python train.py --intermediate_size=1280 --qk_norm=false --schedule="cos"
Each number is 128 + 24 x the weight over the matrix's rms, rounded and kept within 0 to 255. Layers, rows and columns count from 0.

# layer 6 MLP gate, 1280x384, rms 0.0762, rows 1049-1083, columns 64-127
[[126 156 147 142 146 110 106 141 113 120 117 177 119 120 143 122 163 158 105  96 113 136 138 110 118  84 149 131 124 130 127  91 160 137 133 108 127  90 103 111 122 152 100 132 122 160  92 131 138  83 147 107 108 104 153 166 185 127 161 156 128 177 130 111]
 [142 118 114 167 122 112 122 113 137 121 139 123 132  80 144 120 117 120 128 144 132 143 149 121 124 120 135 109  95 110 148 127 146 138 128 111 154 112 128 101 179 108 142 164 145 142 123 149 121 112 171 127 142 121  96 128 148  96 124  96 108 149 120 113]
 [109 151 157 114 102 218 141 128  88  96 113 153  74 124 125 184 151 111 138 101  94 114 121 119 128 114 108 105 124 102 147 127 138 108  86 109 117 104 124 125 151 143 137 106 113 108 157 149 144 119 128 162 171 130 149 173 113 108 148 116 114 115 120  86]
 [101 107 163  94 162  90 108 129 172 107 120 134 125 130 122 167  88 106 125 127 143 142 110 115 112 146 144 140 135 136 144 121 181 158 123 169 118  92 121 173 159 148 121 114 138 124 106 158 139 148 139 133 147 145 159 134 135  90  94 107 148  91 125 128]
 [117 112 112 163 153 123 163 133 142 149 117 143 139 119 104 138  94 124  99 127 132 113 124 113 149 160 127 124 127 148 170 180 116 122 151 153 129 141 145 106 102 169  93 141 127 139 119  98 104 173 128 141 142  54 117  90 136 137 142 112 132 133 163 149]
 [118 160 137 120  98 106 137 127 116 170 140 143 138 102 147 142 108 104 122 124  87  92 127 110 113 133 101 104  99 104 100 155 114 130 135 115 121 128 112 159 184  91 131 131 111 127 164 123 105 125 118 108 160 143 125 110 129 110 122 108 141 144 151 104]
 [134 124 152 136 112 107 130 161 107 123 118 112 109 115  88 116 150 136 108 127  99 128 141 174 159 150 130 139 169 142 131 144 111 107 128 144 105 147 131 122 125 118 149 111 109 111 119 149 142 133 143 109 126 146  95 126 129 108 118 118 119 139 150  89]
 [135 118 160 121 127 173 124 137 163 118  69 128  80 129 144 133 139 116  80 110 139 151  90 201 152 142 111 139 177 132 149 159 140 127 121 131 171 105 153 153  85 167 108 134 107 120 111 144 145 147 174 142 169  72  83 101 131 119 116 125 135 144 195 104]
 [154 114 103 140 169 113 125 112  90 132 131 165 175 157 131 153 127 108 170 118 146 156 169 154 130 148 179 104 135 144 109 130 133 119 138 103 176 152 159 114 119 142 138 123 143 155 118 127 147 177 108 157 118  98 152  83 125 137 106 144 135 138 158  89]
 [113  77 135 113 115 108 134 117 146  80 116 119 116  98  89 152 139 112 142  83  62 147 105 135 120 159 110 113 101 116 131 125 143 144 132 105 116 157 172 137 102 148 112 149  67 154 128 138 143 153 133 127 161 135 135 103  83  83 123 105 134 138 174 145]
 [117 138 180  99 206  83 123 102 151  97 115 119 127 132 121 151 119 113 161 111 160 119 126 173 131  88 127  86 153 152 134 129 210 187 109 105 142 121 138 167 137 106 128 113 129 131 119 149 111 123 132  93  97 126 130 123 104 136 127 120 127 115 127 136]
 [130 139 157 137  95 135 114 123 136 134 152 124 144 124 113 132 147 102 129  93 141 133 147 100 131  93 135 154 130 171 106 150 124 127 120  83 138 104 119 172 133 144 136 120 147  86 155  95 152 141 112 102  92 171 109  52 119 170 100 155 141 152  98 162]
 [123 136 106 142 116 127 120 122 168 117  91  96 109 112 141  97 130 128 130 145 159 164 129 142 126  73 145  85  95  82 134 146  99 167 127 113 114 136 138 107 116 104 111 122 115 125 122 108 184 149 138 113 123 148 145 133 151 110  89 125 118 137 122 105]
 [131 138 111  88 107 147 113 120 132  84 139 112 131  63 139 137 177 117 147 116 143 114 105 136 132  87 141 126 161  93 130 138 120 142  91 114 121 127 108 152 107 119 137 133 117 117  90 151 141 142 121 148 113 172 136 149  96 129 116 134 111  77  87 101]
 [127 148 154 129 101 114 114  85  99 141 121 148 112 131 137 174 120 117 157 164 136 158 117 148 131  95 134 123 123 134 178  98 135 109 113  95 153 152 178  90 128 154 118 114 137 121 110  90  91 114 115  96 157 135 114 143  86 152 165 139 122 130  87 120]
 [127 102 142 130 123 158 106 110 155  85 177  94 125 121 162 116 133  65 112 128 118  78 101  89 173  95 135 151 148 131 100 136 138 119 120 141 120 160 131 158 142 118  55 131 114 112 103 163 136 133 131 152  96 101 121 136 126 179 137  89 105 198 100 124]
 [122 149  98 157 116 119 166 134 104  98 133 110 138 127  50 131  77 135 124  74 104 170 133 131 122  86 127 150 120 155  80  85 113  92  58 166  96 148 124 115 111 131 119 133  96  88 146  89 118 170 151 151 143 112 110 132 133 170 106  98  97 112 127 176]
 [104 137 136  92 143 100 117 150 120 134  94 130 150 136  93 134 131 138 116 140  90 128 112 161 112 120 169 113 141 134 109 123 143 143 114 118 116 137 118 126 141 156 156  98 169 171 139 125 135 165 146 123 107 146 142 124 126  97 119  86 137  89 119 172]
 [110 123 154 101 115 155  92 100 120 165 143 168 127 113 124 153 132 149 129 123 128 117 177  97 168 133 111 135 114 145 183 190 100 118 125 146 107 122 146 125 132 153 116 145 115 156  93 110 176 127 119  95 106 100 121 139  83 130 120 148 131 150 136 141]
 [127 123  47 141 143 123  97 141 151  77 110 137  93 136 155 154 156 134 105  99 120 128 127 112 170 158 133 123 134  89  96 139 102 112 101 115 154 132 103 112 142 128 121 160 154 135 124  96 130 102 143 128 120 122 125 121 151 130 160 144 109 132 143 143]
 [111 146 120 127 142 177 101 163 164 182 128 130 158  79 101 146 128 104 119  98 104 121 141 143 111 152 128 113 149 100  72 118 145 164 131  98  81 115  82 120 136 109 125 159 110 112 132 105 162 131 119 114  95  79 133 127 141 130 111 137 119  99 148  95]
 [138 103 154 117 106 124 143  92 121 112 114 126  99 176 122 144 104 141 131 107 111 145 128 123 115 161  99  89 137  82 136 130 130 123  95 109 120  92 127 115 132 119 133 120 137 155 119  87 146  89 117 172 131 124 122 130 122 134 160  76 103  99 133 110]
 [177 139 129 164 147 137 130 147 119 134 118 114 143 148 131 126 134 165 166  99 159 133 162  84 142 110  49 116 175 132  76 148 123 141  93 125 172 142 152 145 132 142 148 104 175 139  62  96 136 158  54 140 123 144 126 138  90 169 134 132 117 119 147 178]
 [134  99 129 120 110  90 148 137 128 138 128  98 105 145 123 104 135 153 124 154 142  73 137 178 124 150 119 131 142 127 128 149 172 126 123 103 128 149 138 142 108 118 147 133 142 108 117 116 127 118 133 114 112 109 100 125 112 115 112 113 139 153 149  94]
 [147 120 140 160  99 160 139 121 158 111 167 122 114  96 124 132  85 125 139 150 115 170  96 128 140 173 119 142 157 145 101  97 134 135 130 118 136 117 174  86 148 168 109 128  96 130  88 144 151  87 129 100  98 123 149 138 146 147 136  89 124 129 137  97]
 [158 172 109 169 135 123 117 160  98  84 113  67 118 111 173 107 171  98 126  89 119 130 118 135 120 128 133  85 167 152 129 123 155 143 129 103 141 116 188 106 145 126 184 116 114 120 120 107 123 126  88 129 132 101 145  91 108 127 144 157 101 130 105 140]
 [126  81 151 112 141 145  41 203 127 151 129 152 126 107 127 120  87 131 111 134 149  83  95 149 122 139 154 147 139 123 133 112 118 178 110 135 102 133 114 167 119  83 129 130  98 152 137 105 109 136 144  81 149 128 133 106 116 131  96 163 100  96 128 133]
 [139 121 140  83 116 143 168 107 121 118 132 130 163 108 112 100 139 116 121 139 123 156 128 166 130 141 140 116 133 132 103 114 137 116 100 125 135  70 135 120 114 102 128 111 127 109 100 127 126 103 115 161 146 148 108 104 103 109 141 127 125 153 137 146]
 [114 112 115 102 166 158 128  87 101 154 107 152 117 148 119 149 105 110 157 122 118 115 160  74 123 147 110 124 124 193 121 110 154 146 112 107 134 138 143 193 117 148 132 142 152 143 129 116 158 121 104 131 130 147 108 140 155 124 122 108 117 141 102  99]
 [125 183 146  86 105  91 137 150  98 105 152  60 137 169 130 137 153 134 118 132 139 134 122 159 131 112 119 104 104 115 113 103 165  93 141 124 193 116 125 108 136 124 123 155 133 108 136  80 137 142 138 118 128 124 137 126 141 161 162 162 148 107 121 142]
 [116 130 133 119 125 134 133 142 100 136 102 103 140 155 135 117  96 102 117 119 137 134 118 135 129 111 117  88 128 123 150  89 109 133 159 151 155 134  99 131 153 112 143 115 105  83 137 128 182 102  77 145 117 151 144  80 137 135  76 145 106 128 136 134]
 [ 79 152 135 152 125 130  87 140 107 125 146 117 160 115 164 121 129  98 162 124  93 186 121 142 155 126 124 163 113 106 155 142 137 108 126 126 148  88 115 127 125 115 150 136 126 118 141 115 123  66  93 126  99 123 126 129 134 131 127 134 127 127 137 131]
 [138 168 126 145 154 138 129 103 103 138 136 127 148  93 163  92 140 164 138 122 116 121 134 137 132 117 144 113  98  95 119 100 149 125 128  78 133 144 118  78 124 158 101 123  78 139 121 107 148 171 120  95 150 144 143  93 116 148  86 154 145 182 117 112]
 [113 110 126 119 109 163 121 122 157 100 116 122 123 112 157 145 113 133 148 156 159 160 120 137  84 103 144 146  88 118 111 111 167 127 131 120  99 103 107 152 114 140 115 152 150 152 122 145 144 106  92 155 118 126 119 125 153 137 141 139 120 117 147 158]
 [ 88  61 114 170  96 139 102 120 148 123 112 186 120 121 174 123 109 141 130 137 114 212 168 138  92 149 124 155 109 140 143 142 146 125 107 113 104 136 126  69 189 150  94  92  86 133 133 127  62  72 116 129 129  81 139 123  99 132 115 125 120 133 106 159]]
# layer 6 MLP up, 1280x384, rms 0.0772, rows 1049-1083, columns 64-127
[[168 128  85 130 121  90 149 120 152  86 124 131 159 147 105 119 147 123 144 123 178  68 141 115 172 136 136 122 103 142 121 114 122 149  99 147 160 127 100 119 129 136 117  89 142 136 107 143 116 130 143  93 115 124 114 111 128 153 129 138 101 129 128 144]
 [125  95 158  81 122 128 141 170 138 129 152 100 134 149 122 135 120 136 143 117  88  99 143 151 127 133 147 122 136 170 111 130 148 130 133 127 132 129 132 103 170 102 148 130 151 120 136 114 152 114 103 159  76 128 139 138 104 155 106 130 115 178 155 108]
 [147 109 139 154  81  75 130 107 191 129 180 148 153 102 119 127 155 127 129 116 139 186 120 166 120 155 122 149 153 185 110 129 121  81  75 126 126 150 145 144 171 116  91 153 130 134 135 106 103 142 157  99 104 146 106 117 120 109 115 140 151 141 118 163]
 [138 118  98  84 161 107 123 159  98 145 170 119 126 140 108 134 123 117 109 137 143 108 116 142 148 129 169 135 132 150 145 116  89 122  90 137 126 108 145 128 126 159 115 124 111 122 138 108 122 113 117 128 137 118 106 128 132 147 110 109 157 150 146 119]
 [159 139 116 148 181 144  99 165 160 140 143 133 165 109 117 118 139 145  85  92 113  83 127 143  94 127 147 123 124 118 109 113 139 115 148 135 143 158 152 115 116 138 145 147 120 142 111 104 160 144 111 127  78 119 131 124 136  79 124 130 112 145 156 126]
 [147 137 107 128 148 114  74  90 101  86 145 147 176 164 180 146 125 150 131 151 164 102 137 130  74 123 138 110 102 116 181 159 129 110 154 143 164  98 114 126 106  94 151 132 182 123 122 113 104 133 166 169  94 143 101  91  81  81 160 119 121 169 123 120]
 [128 129 180 166 117 147 126 156 136 152 118 112 147 110 120 111  99 133 141 190 106 151 112 142 143  79  86 148 123 142 131 179 113 152 137 159 131 118 153 162 143  93 144 114 127  93 129 152 162 168 141 120 105 141 110 118 103  50 157 147 124 127 148 130]
 [137 124 153 138 140 129 123 104  84 116 149 113 132 134 111 147 133 166 133  92 181 115 105 105 137 141  82 123 108  97 140 140 158 117 140 137 153 150 123 143 106 146 119 133 144 186 118  96 104 134 128 125 126 146 151 145 160 155 108 133  95 108 128 149]
 [125 110 156 166  91 117 167 144 118 103 131 110 126 130  75 118 126 170 110 146  70 105 125 127 106 119 102  82 126 152 145 172 154 128 149 151 152  89  96 140 144 111 109 144  95 101 122 145 140  96 104 131 111 112 160 133 122 142 158 114 172 132 139 162]
 [157 115 113 130 157  84 124 115 161 144 137 133  99 104 118 126 133 110 112 101 120 128 123 114 128 105 132 132 128  87 138 155 151 121 141 187 114  97 132 101 103 169 126 132  80 110 124 130 130 126 107 120 179 141 100 136 142 133 144 128 164 101  95 121]
 [152 146 119 113 154 131 127 134  98 116 163 110 170 131 107 119 138  73  89 136 110 126 102  84 105 125  95 110 117 137 116 108 111 141 138 106 118 175 123 111 105 161 145 128  90 139 128 131 104 120 157  82 124 147 140 163 131 113 118 109  93 154 137 118]
 [ 94 133 137 132 182 147 105 140 148 137 161 111 105 137  95 114  78 125 126 117 115 170 134  96  80 120 122 130 127 111 138 153  95 120 138 140 100 127 133 160 149 162 142 158 126 105 146 142 126 160 112 114  95 130  75 151 115 148  75 164 141 136  96 122]
 [129 115 121  96 155 107 107  90 133 138 135 127 171 182 124 133 109 128 137 104 142 106 142 136 154 114 130 163 125  98 170 143 145 111 139 125 179 156 111 131 149 116 119 112 168 134 138 132 153 134 109  98 127 140 123 131 138  92 133 132 127 154 107 138]
 [138 123 171 149 167 127 152 138 131 106  90 148 111 119 138  98 126 120 119 106  93 144 143 110 155 132 151 182  52 167 129  98 196 135 105 203  94 146 111 106  82 126 103 127  89 107 125 165 144 136 127 160 198 112  92 163 119 151 133 133 113 112 143 176]
 [127  93  98 144 164  57 167 155 158 137 130 136 160 101 157 135 100 107 131  55 126 139 116 121 126  91 134 166 140 144  75 143  95 104 139 145  87 114 116 190 100 137 143 109 124  89 140 159 105 147 142  92 105 124 131 161 139 118 142 138 129  90 145 126]
 [120 125 162 147  83 174  78 113 131 107 111 123  86 117 152 143 164 144 137 135 125 121 132 135 141 113 104  91 113 167 136  68 129 155 145 106 151 109 135 120 126  96 106 120 103 120 141  86 142 127 152 119 134 140 130 150 112 113 116  78 110 113 133 119]
 [131 147 177 151 127 137 103 152 124 130  80 155 147 151 105 141 138 129 126  98 113 169  68 128 111  93 155 141 118 109 140 119 136 124 144 137 130 161 106 135 116 127 102 169  66 184 106 152 129 122 153  99 143 151 115 149 144 153 116 119  99 128 118 137]
 [144 151 124 121 169 121 105 167 114 143  83 132 137 159  89 128 108 156 166 121 119 158 108 104 120 123 151 118 162 150 119 157 108 104 116 151 113 125 107 117 108 187 156 175 155  71 144 144 174 130 127 102  63 141 155 165 135 130 144 128 115 150 121 143]
 [ 82 108 114 152 155 117 131 165 135 139 120 128 121 107 114 113 137 121 130 137 146 112 119 117 123 125 123 120 138 119  91  99 123 163 119 141 107 175 110 133 106 156 100 121 123 141 110 147 120 166 142  84 134  70 153 105 135  90 101 130 131 150 104 131]
 [174  94 111 168 124 131 158 120 157 137 122 118 127 134  82 114 165  83 181 107 110 163 107 150 115 161 141 186  85 140 110 148 114 137 141  98 161 112 141 139 103 152 109 142 148 141 163 101 154  62 138 111 126 128 111  97  98 127 129 121 147 119 130 112]
 [112 122 128 112 115  84 143 153  66 132 115 126 154  91 116 107 133 122 140 139 112 108 131 128  94 110 122  95 114 113 125  70 100 124 134 131  94 110 112  81 145 135 126  96 117 128 116 122 164 103 161  91  97 160 132 102 144 133 133 182 181 147 115 131]
 [110 145 128 132 124 149 105 145 138 107 126 117 155 115  86 108 129 160 154 168 120 122 117 123 148 159 120 102 166 126 115 153 142 134  89  97 134 132 131 172 130 156 130  92 168 146  99 146 121 155 147 124 133 124 108 121 125 141  98 114 149 173 144 106]
 [139 138 134  97 178 120 203 135 153 160 143 131 153 126 118 143 124 138 142  95 136 127 118 115 146 119 122 142 121 126  92 110 130 138 177 101 119 123 145 150 101 142 155  92 137 138 121  88 100 118 100 153 132 159 165 116 107 133 130 110 105 126 113 130]
 [114 125 139 115 130 159 142 147 161  95 131 165  92 108 103  95  97 104 138 130 158 130 188 150 151 130  75 110 161 153 136 142 128 117 141 153 127 157 198  87 131 107 129 105 108 141 165 120 164 115 109 141 109  91  98 107 119  89 119 130 131 102 144 173]
 [106 161 118 111 162 108 133 153 141 161 113 110 136 142 165 118 144 123 128 137 108 180 171 152 137 132 139  58 133 119 136 119 163 166 143 138 161 140 112 142 100 173  98 131 157 122 124 121 124 164 143 107 128 175 166 147 118 113 135  93 155 105 104 123]
 [151 116 152  86 148 155 111  90 151 138 131 135 140 158 133 172 149 105 132 141  94 102 129 104  98 112 150 115 121 116  96 106 169 110 139  59 120 101  77 157 108 155 122 136 158 108 143 124 134  91 162 107 138  97  85 119 149 156 178 114 143 132 127 158]
 [ 95 134 141 132 163  86 158 115 139 119 166 135  98 122 160  98 160 130 126 117 131 149 145 113 156 166 148 148 158 134 123 136 119 104  90 126 143 135 181 167 107 108 129 144  55 157 132  92 104 138 202 108 132  98 119 127 125 139 116  95 139  68  98 130]
 [151  96 126 110 147 113 181 134  98 112 159 164 173 139 118 117 100 161 103 143 104  97 129 113 116 105 144 159 135  97 134 151  62 145 140  80 144 135 145 152 149 120 128  94  80 147 145 100 170  94 115 136 147 141 101  98 113 128 189 119 160 134 134 112]
 [135 159 143 146 128 143  96 115 115 116 126 135 112  76 108 110 104 149 136 153 126 105 103 139 135 134 153 122 103 100 112 139 131 141  96  69 148 122 129 127 139 122 140 141 115 107  94 116 138 159 165 118 125  88 133 102 137 109 159 156 138 109  75 123]
 [137 106 118 157 165 124 122  95 122 149 119 125 117 133 149 136 114  68 123  65 126 166 114 119 131  89 107 146 143 145 136 104  88  60 133 144 111 133 135 150 104 138 130 102 130 102 101 182 120 141 136 158 113 147 160 109  93  94  75 119  73 135 157 106]
 [136 130 108 101 116  76 137 153 120  89 113 142  98  64  76 113 156 143  52 138 130 155 133 145 177  91 145 158 120 116 110 160 110 162 122  95  96 113 163 123 108 132 124 143 104 142 137 124  81 157 144  99 107 100 112 145 147 153 149 101 127 137 202 138]
 [105 149 121 130 138 166 105 143 142 121 119 126 181 134  96 105 118 111 122 192 105 131 148 130 101 132 100 110 136  60 160 112 118 106 139  90 140 134 105 104 142 157 112 129 107 145 131 119 131 145 120  97 115 139 125 106  95 112 110 150 105 114 116  86]
 [129 126 153  97 139 101 125  76 134 133  90 137 185 137  73 142 181  94 142 163 146 151 142 163  88 162 124 114 158 114 150 126  98 157 105 164 115 127 159 119 133 119 151 155 133 158 119  96 164 113 151 130 174 135 120 138 144  95 127 101 113 118 134 105]
 [164 116 147 163 111  98 146 153 129 101 165 105 130 134 138 100 131 116 121 108 146 145 128 135 149 125 133 109 108  97 130 139 142 141 109 173 125 100 132 106 147 142 162 133  95 150 127 121 175  86 126 120 131 150 135 150  86 119 145 122 104 116 109 123]
 [140 136 130 114 107 171  98 165 168 111 104 139 111 116 109 146 103 136 152 121 187 147 106 124 144 114 136 150 176 116  58 125 118 132 134 127 154 116 135 131 132 147 100 139 156 107 112  96 111 137 122 110 199  89 126 109 150 156 135 100 129  77 145 112]]
# layer 6 MLP down (transposed), 1280x384, rms 0.0678, rows 1049-1083, columns 64-127
[[123 110 124 149 115 122 149  93 130 123  97 145 148 110  95 158 140 114 139 138 122 148 131 115 125 148 122 144 117 163  79 158 141 124 114 119 121 174 112 126 157 137 152 119 118 139 149 138 126 144 140 173 116 130 152 137 132 138 118 105 101 125 105 150]
 [136 144 127 138  84  89 142 141 107 144 138  91 139 112 125  97 133 126 116 133  84 136 115  93 156 133 119 146  93 139 125 109 165 177 112 122 137  59 131  94 131 122 133 150 117 120 115 131 141 152 101 127  80 106  78 133 153 170  68 106  94 156 123 137]
 [118 106 126 121 164  80 132 140 140 140 151 145 119 113 112 136 145 147 129 143 148 195 159 121 120 142 117  73 128 137 137 137 104 109 192 111 180 149 120 102 193 132 111 145 149 199 125 115 107  96 134 105 118 117 164 145 124 124 141 134 131 133  89  77]
 [109 161 108  78 142 131 124 168 159 136 109 138 107 117 150 104 128 164 154 135 149 103 127 105 140 145 131 136 146 165 125 141 145 154 151 105 130 163 101  87 108  67 114 137 126 188 120  72  82 113 150 118 137 147 154 111 120 145 133 124 117 142 139  91]
 [145 133 156 152 138 137 139 163 118 134 137  96 107 136 126  93 108 117 127 101 130  99 147 135 127 131 139 148 116 117 161  97 114 144 148 129 166 100 117 117 122 125  99 113 128 131 135 109 120 146 168 112 139 144 138 112 137 138  97 123 157 148 152 117]
 [121 121 118  64  90  87 159  64 139 132 126 141  94 166 124 106 118 151 109 137 159 163 115 147 127 146 125 148 111 123 130 124 113 110 113 142 125 162 125 102 127 105 186 109 142 166 113  69 140 109 124 154  85 146  80 148 111 131 110 112 154 139 117 116]
 [161 137 119 128 160 124 104 107 129 143 124 147 108 170 166 141 113 118 107 119 111 169  92 136 130 112 126 147  99 128  88 178 159 114  94 147 121 125 162  85 110 122 118 156 109 149 146 162 122 126 140 150 122 120 103 124  93 132 139 126  99 153 112 135]
 [115 132 134 114 135 126  97 114  79 157 134  94 169 107  91 113 186 135  80 111 106 113 178  99 156 127 128 204 103 125 145 129  97 131 122 138 127 155 111 131 166 163 166  80 127 153 147 109 170 144  86  89 133 174 159 151 127 136 127 163 190 142 129 116]
 [ 75 150 170  96 133 165 142 118 128 128 174 101 131 113 122 120 149 143 144 117 144 126 150 162 110 110  89 113 163 127 131 128 131 139 129 138 137  84 111  83 136 115 164 137 138 159 113 153 142 118 133 127  90 139 154 154 122 123 123 141 122 150  91 151]
 [105 131 104 144 138 142 118  69 161 188 137 159 125 117 164 103 142 115 159 111 109 144 137 122  65 121 153 132  90  89 116 216 101 124 134 158 145 114 125 125 132 152 123 160 126 116 130 123 125 147 140 124 131 147 130  92 143 130  87 114 131 120 143 152]
 [133 120 107 136 111 113 142 147 143 118 126 161 131 119 113 131 135 140 135 157  98 178 126 119 128 132 122 120 169 147 100 111 141 107 149 121 126 104 162 118 114 178 137 128 118  91 166 103  92 132  90 158 112  94 114  88 153 124 106 100 114  91 137  95]
 [153 190 159 140 194 111 159  95 145 129 128 138 125 137 129 161 132 116 113 141 121 115 166 148  73 108 135 127 126 140 117 144  79 117 178 129 103 101 114 129  85 147 107 135 133 112 143 150  73 155  95  76 123 143 113 122 127 129  84 156  92 161 139 150]
 [124 119  85  87 122 100  84 163 110 134 128 195 135  88 171 119 148 156 102 124 142 106 172 195 137  85 164 123 151 147 128 143 172 133 136 110 131  83  77  85 151 119 100 112 125 140 136 119 167  89 111 106 116 157 136 121 103 106 138 138 123 150 104 113]
 [168 145 111 111 128 172  95 126 128 131 109 135 112 132  93 142 140 163 144 104 129 107 179 131 162  88 155 162  84  93 121 163 144 108 113 116 129 143 103 131 120 137 125 127  98 150 121 104 123 108 107 157 116 176 111 105 128 146 122 129 181  93 168 109]
 [119  80 125 110 152  94 160 186  79 140 136 121 128 133 141 140 125 122 151 107 140 122 169 132 141 164  95 151 117 122 181 129 107 147 143 126 103 118  82 118 123 125 111 112 121 103 131 127 156 115 125 135 129 129 170 105 153 130 114 133 113 159 139 109]
 [128 169  87 120 155 143 138 140 140 149  94  90 123 105 127 133 172 155 116 150 149 120 127 148 108 191 107 161 146 143 165 137 118 131 117 119 142 108  75 109 142 116 153 154 114 149 110 121 150 134 143 140 123 157 196 130 169 122 153 153 118 109 133 103]
 [150  89 127 116 127 126 100 100 122 113 151 107 160 134  98  95 143 123 161 103 114 161 145 116 178 151  88  55 188 106 151 157 113  99 104 120 122 129 141  88 145 149 166 139 140 115  96 118  80 111 131  85 112 114 103 148 106  45 143 119 127 105 149 152]
 [119 174 154  95 131 147 107 127 143 101 142 136 146  80 104 124 135 118 148 137 129 132 157 125  94 101 130  90 154  98  98 112 113 139 130 129 122 117  97 141 155 117 105  83 156  84 121  99 109 119 128 152 178 127 100 107 136 124 145 148 147 129 119 136]
 [124 121 129 142 116 137 124 150 160 114  85 126 104 166 149 128  92 151 155  94 115 165 166 116 154 118  67 145  94 106 120 140 113 153 132 166 140 149 163 109 151 141 122 117 149 139 111 117  91 101 129 136 138  93 165 121 129  65 135  93 117 162 171 163]
 [104 109 120 143 138 133 145 140 144 130 109 101 109 161 175  97 119 126  89 135 121 127 158 124 114 122 108 114 142 141 111 123 102  92  97 147 134 141 129 116 126 160 125 163 173 139 161  49 124 153 135 123 119 117  87  80 104 134 100 133 117 186 148 138]
 [ 91 116 147 133 125 134 136 104 113 118  99 163 148 168  83 115  94 145 144 147  92 101 148 115 108 164 158 140  72 152 108 146 130 132 145 134 123 169 119 137  62 134 133 158 139 103  97 110 135 168  91 145 146 114 122 105 117 126 111 119 138  96 170 138]
 [107 152 103 138 108 134 161 123 120  85 108 128 143 154 126  84 136  96 144 122 116 138 106  95  94 127  91  95  81 159 101 140  78 126  97  96  92 149 132 137 125 150 142 148 112 124 133 108 141 156 127 108 135 137 108 108 115 102 142 134 134 148 136 110]
 [ 81 116 134 125  83 173 142 159  93  86 144 119 109 134  98 142  86 115 164 143 135  66 104 142 114  74 116 110 139  98 145  77 138 120 176 175 118 121 129  86 128 124 100 121  67 106 179 133 124 122 117 144 126 130 126  54 147  72 136 121 167 139 161 122]
 [138 141 143  94  87 144 102 159 121 113 140 151 107 120 141 121 130 156 129 175 116 123 130 132 124  93 115  86 140  96 127 116 141 117 148 173 119 126 135 155 141 102 155 133 116 129 133 145 111 124 132 114 163 123 112 159 116 109 100 147 136 111 150 114]
 [121 104 113 120 122  90  97 140 123 109 140 133 106 134  85 134 170 111 106  91 126  91 116 117 102 106 138 123 160  97 165 118 141 101 149 125 137 131 160 129 153 168 119 123 162 118 112 191 108 120 101 177 130 148 156 133 139 140 133  78 138  65 162 120]
 [132 144 152 119 115 142 186 110 170 145 118 151 115 106  84 156 136 124 130  94 120 130 165 122 172  92 131 110 120 129 130 116 180 179 135 154 143 103 159 155 119 103 118 116 148 110 164 132 137  93  96 107 144 129 131 161 158 127 133  91 160 139 160 120]
 [150  99 121 150 108 133 141 112 184 130 123 152 135  85 103  61  98 120 131  85 124 163 163 123 142 106 143 156 131 125 137 147 125 136 135 149 134  83 136 132 144 117 180 144 107 154 154  57 131 125 117 111 160 130 141 132 148 166 136 114 109 134  81 135]
 [129 140 175  96 146 136 121 175 134 151 151  98 153 136 127 109 138 157 139 108 139 128 120 143 103 118 135 135 114 161 149 144 162 107 133 116 159 125 153 123 118 137 129 178 149 118 122 119 145 149 119 128 104 159 113 150 115 119 123 190 165 139 126  73]
 [ 94 166 119 118 106 138 110 134 151 170 166  80 133 111 137 126 129 160 111 121 172 127 139 122 121 122 125 122 119 137  92 125 112 208 134 162 126 148  85  88 124 122 128 167 143 131  97 127  93 173 128 119 121 103 126 138 134  87 157 118 139 157 114 128]
 [147 154 134 138 129 149 135 123 103 147 140 155 139 114 125 175 109 117 132  88 136  94 107 121 115 103 118 100 173  89  76 111 120 144 154 157 114 111 149 134 122 153 174 116 103 136  98 142 112 132 179 146 154 138 154 146 110  85 100 121 160 147 104 127]
 [147 104 114 133 120 117 128  75 124 168 145 148 122 182 114 113 117 133 123 132 112 142 108 117 172 156 142 149 132 100 132 108 119 112 156 145 103 143 118 144 165 121 150 117 143 120  76 133 112 150 130 137 170 135 112 114  95 148  94 122 131 122 128  87]
 [154 173 155 175 182  90 100 184 104  84 158 125 138 147 117 134 161 115 130 119 111  93 166 164 131 131 113 121 126 105 147 107 145 110 116 113 102 123 161  83 102 114 127 124 140 171 110 157 142 124 127 110 130 137 151 107 124 116 112 142 157 100 127 141]
 [112 146 144 132 135  98 122  89 104 130 122 147 172 204 103 118  89 126 136 103  90 132 121 130 165 107  80 159 183  85 144 129 126 140 120 141 106 126 109 154 128 117 130 126 102 144 129 121 126 111 151  93 149 103 131 119 148 144 165  87 109 130 131 163]
 [118 138 121 126 142  91 162 155 123 149  73 141 135  93 166 119 140 102 137 109 126 112 159 133 121 125 130 159 109 124 146 109 160  74 127 100 153 197 142 167  85 117 123 109 120 133 160 132  93 174 103 113  66 141 140 188 146 120 189 117 141 111  89 188]
 [130  94 133 167 158 119 148 134 170 116 151 173 124 104 136  47  97 199 127 129 161  94  92  95 153 141 169 136 125 157 135 167  88 147 111 113 162 119 130 184 130 108 138 151 157 126 124 156 151 117  78 113 114  97  94 154 134 168 101 140 133 117 132 105]]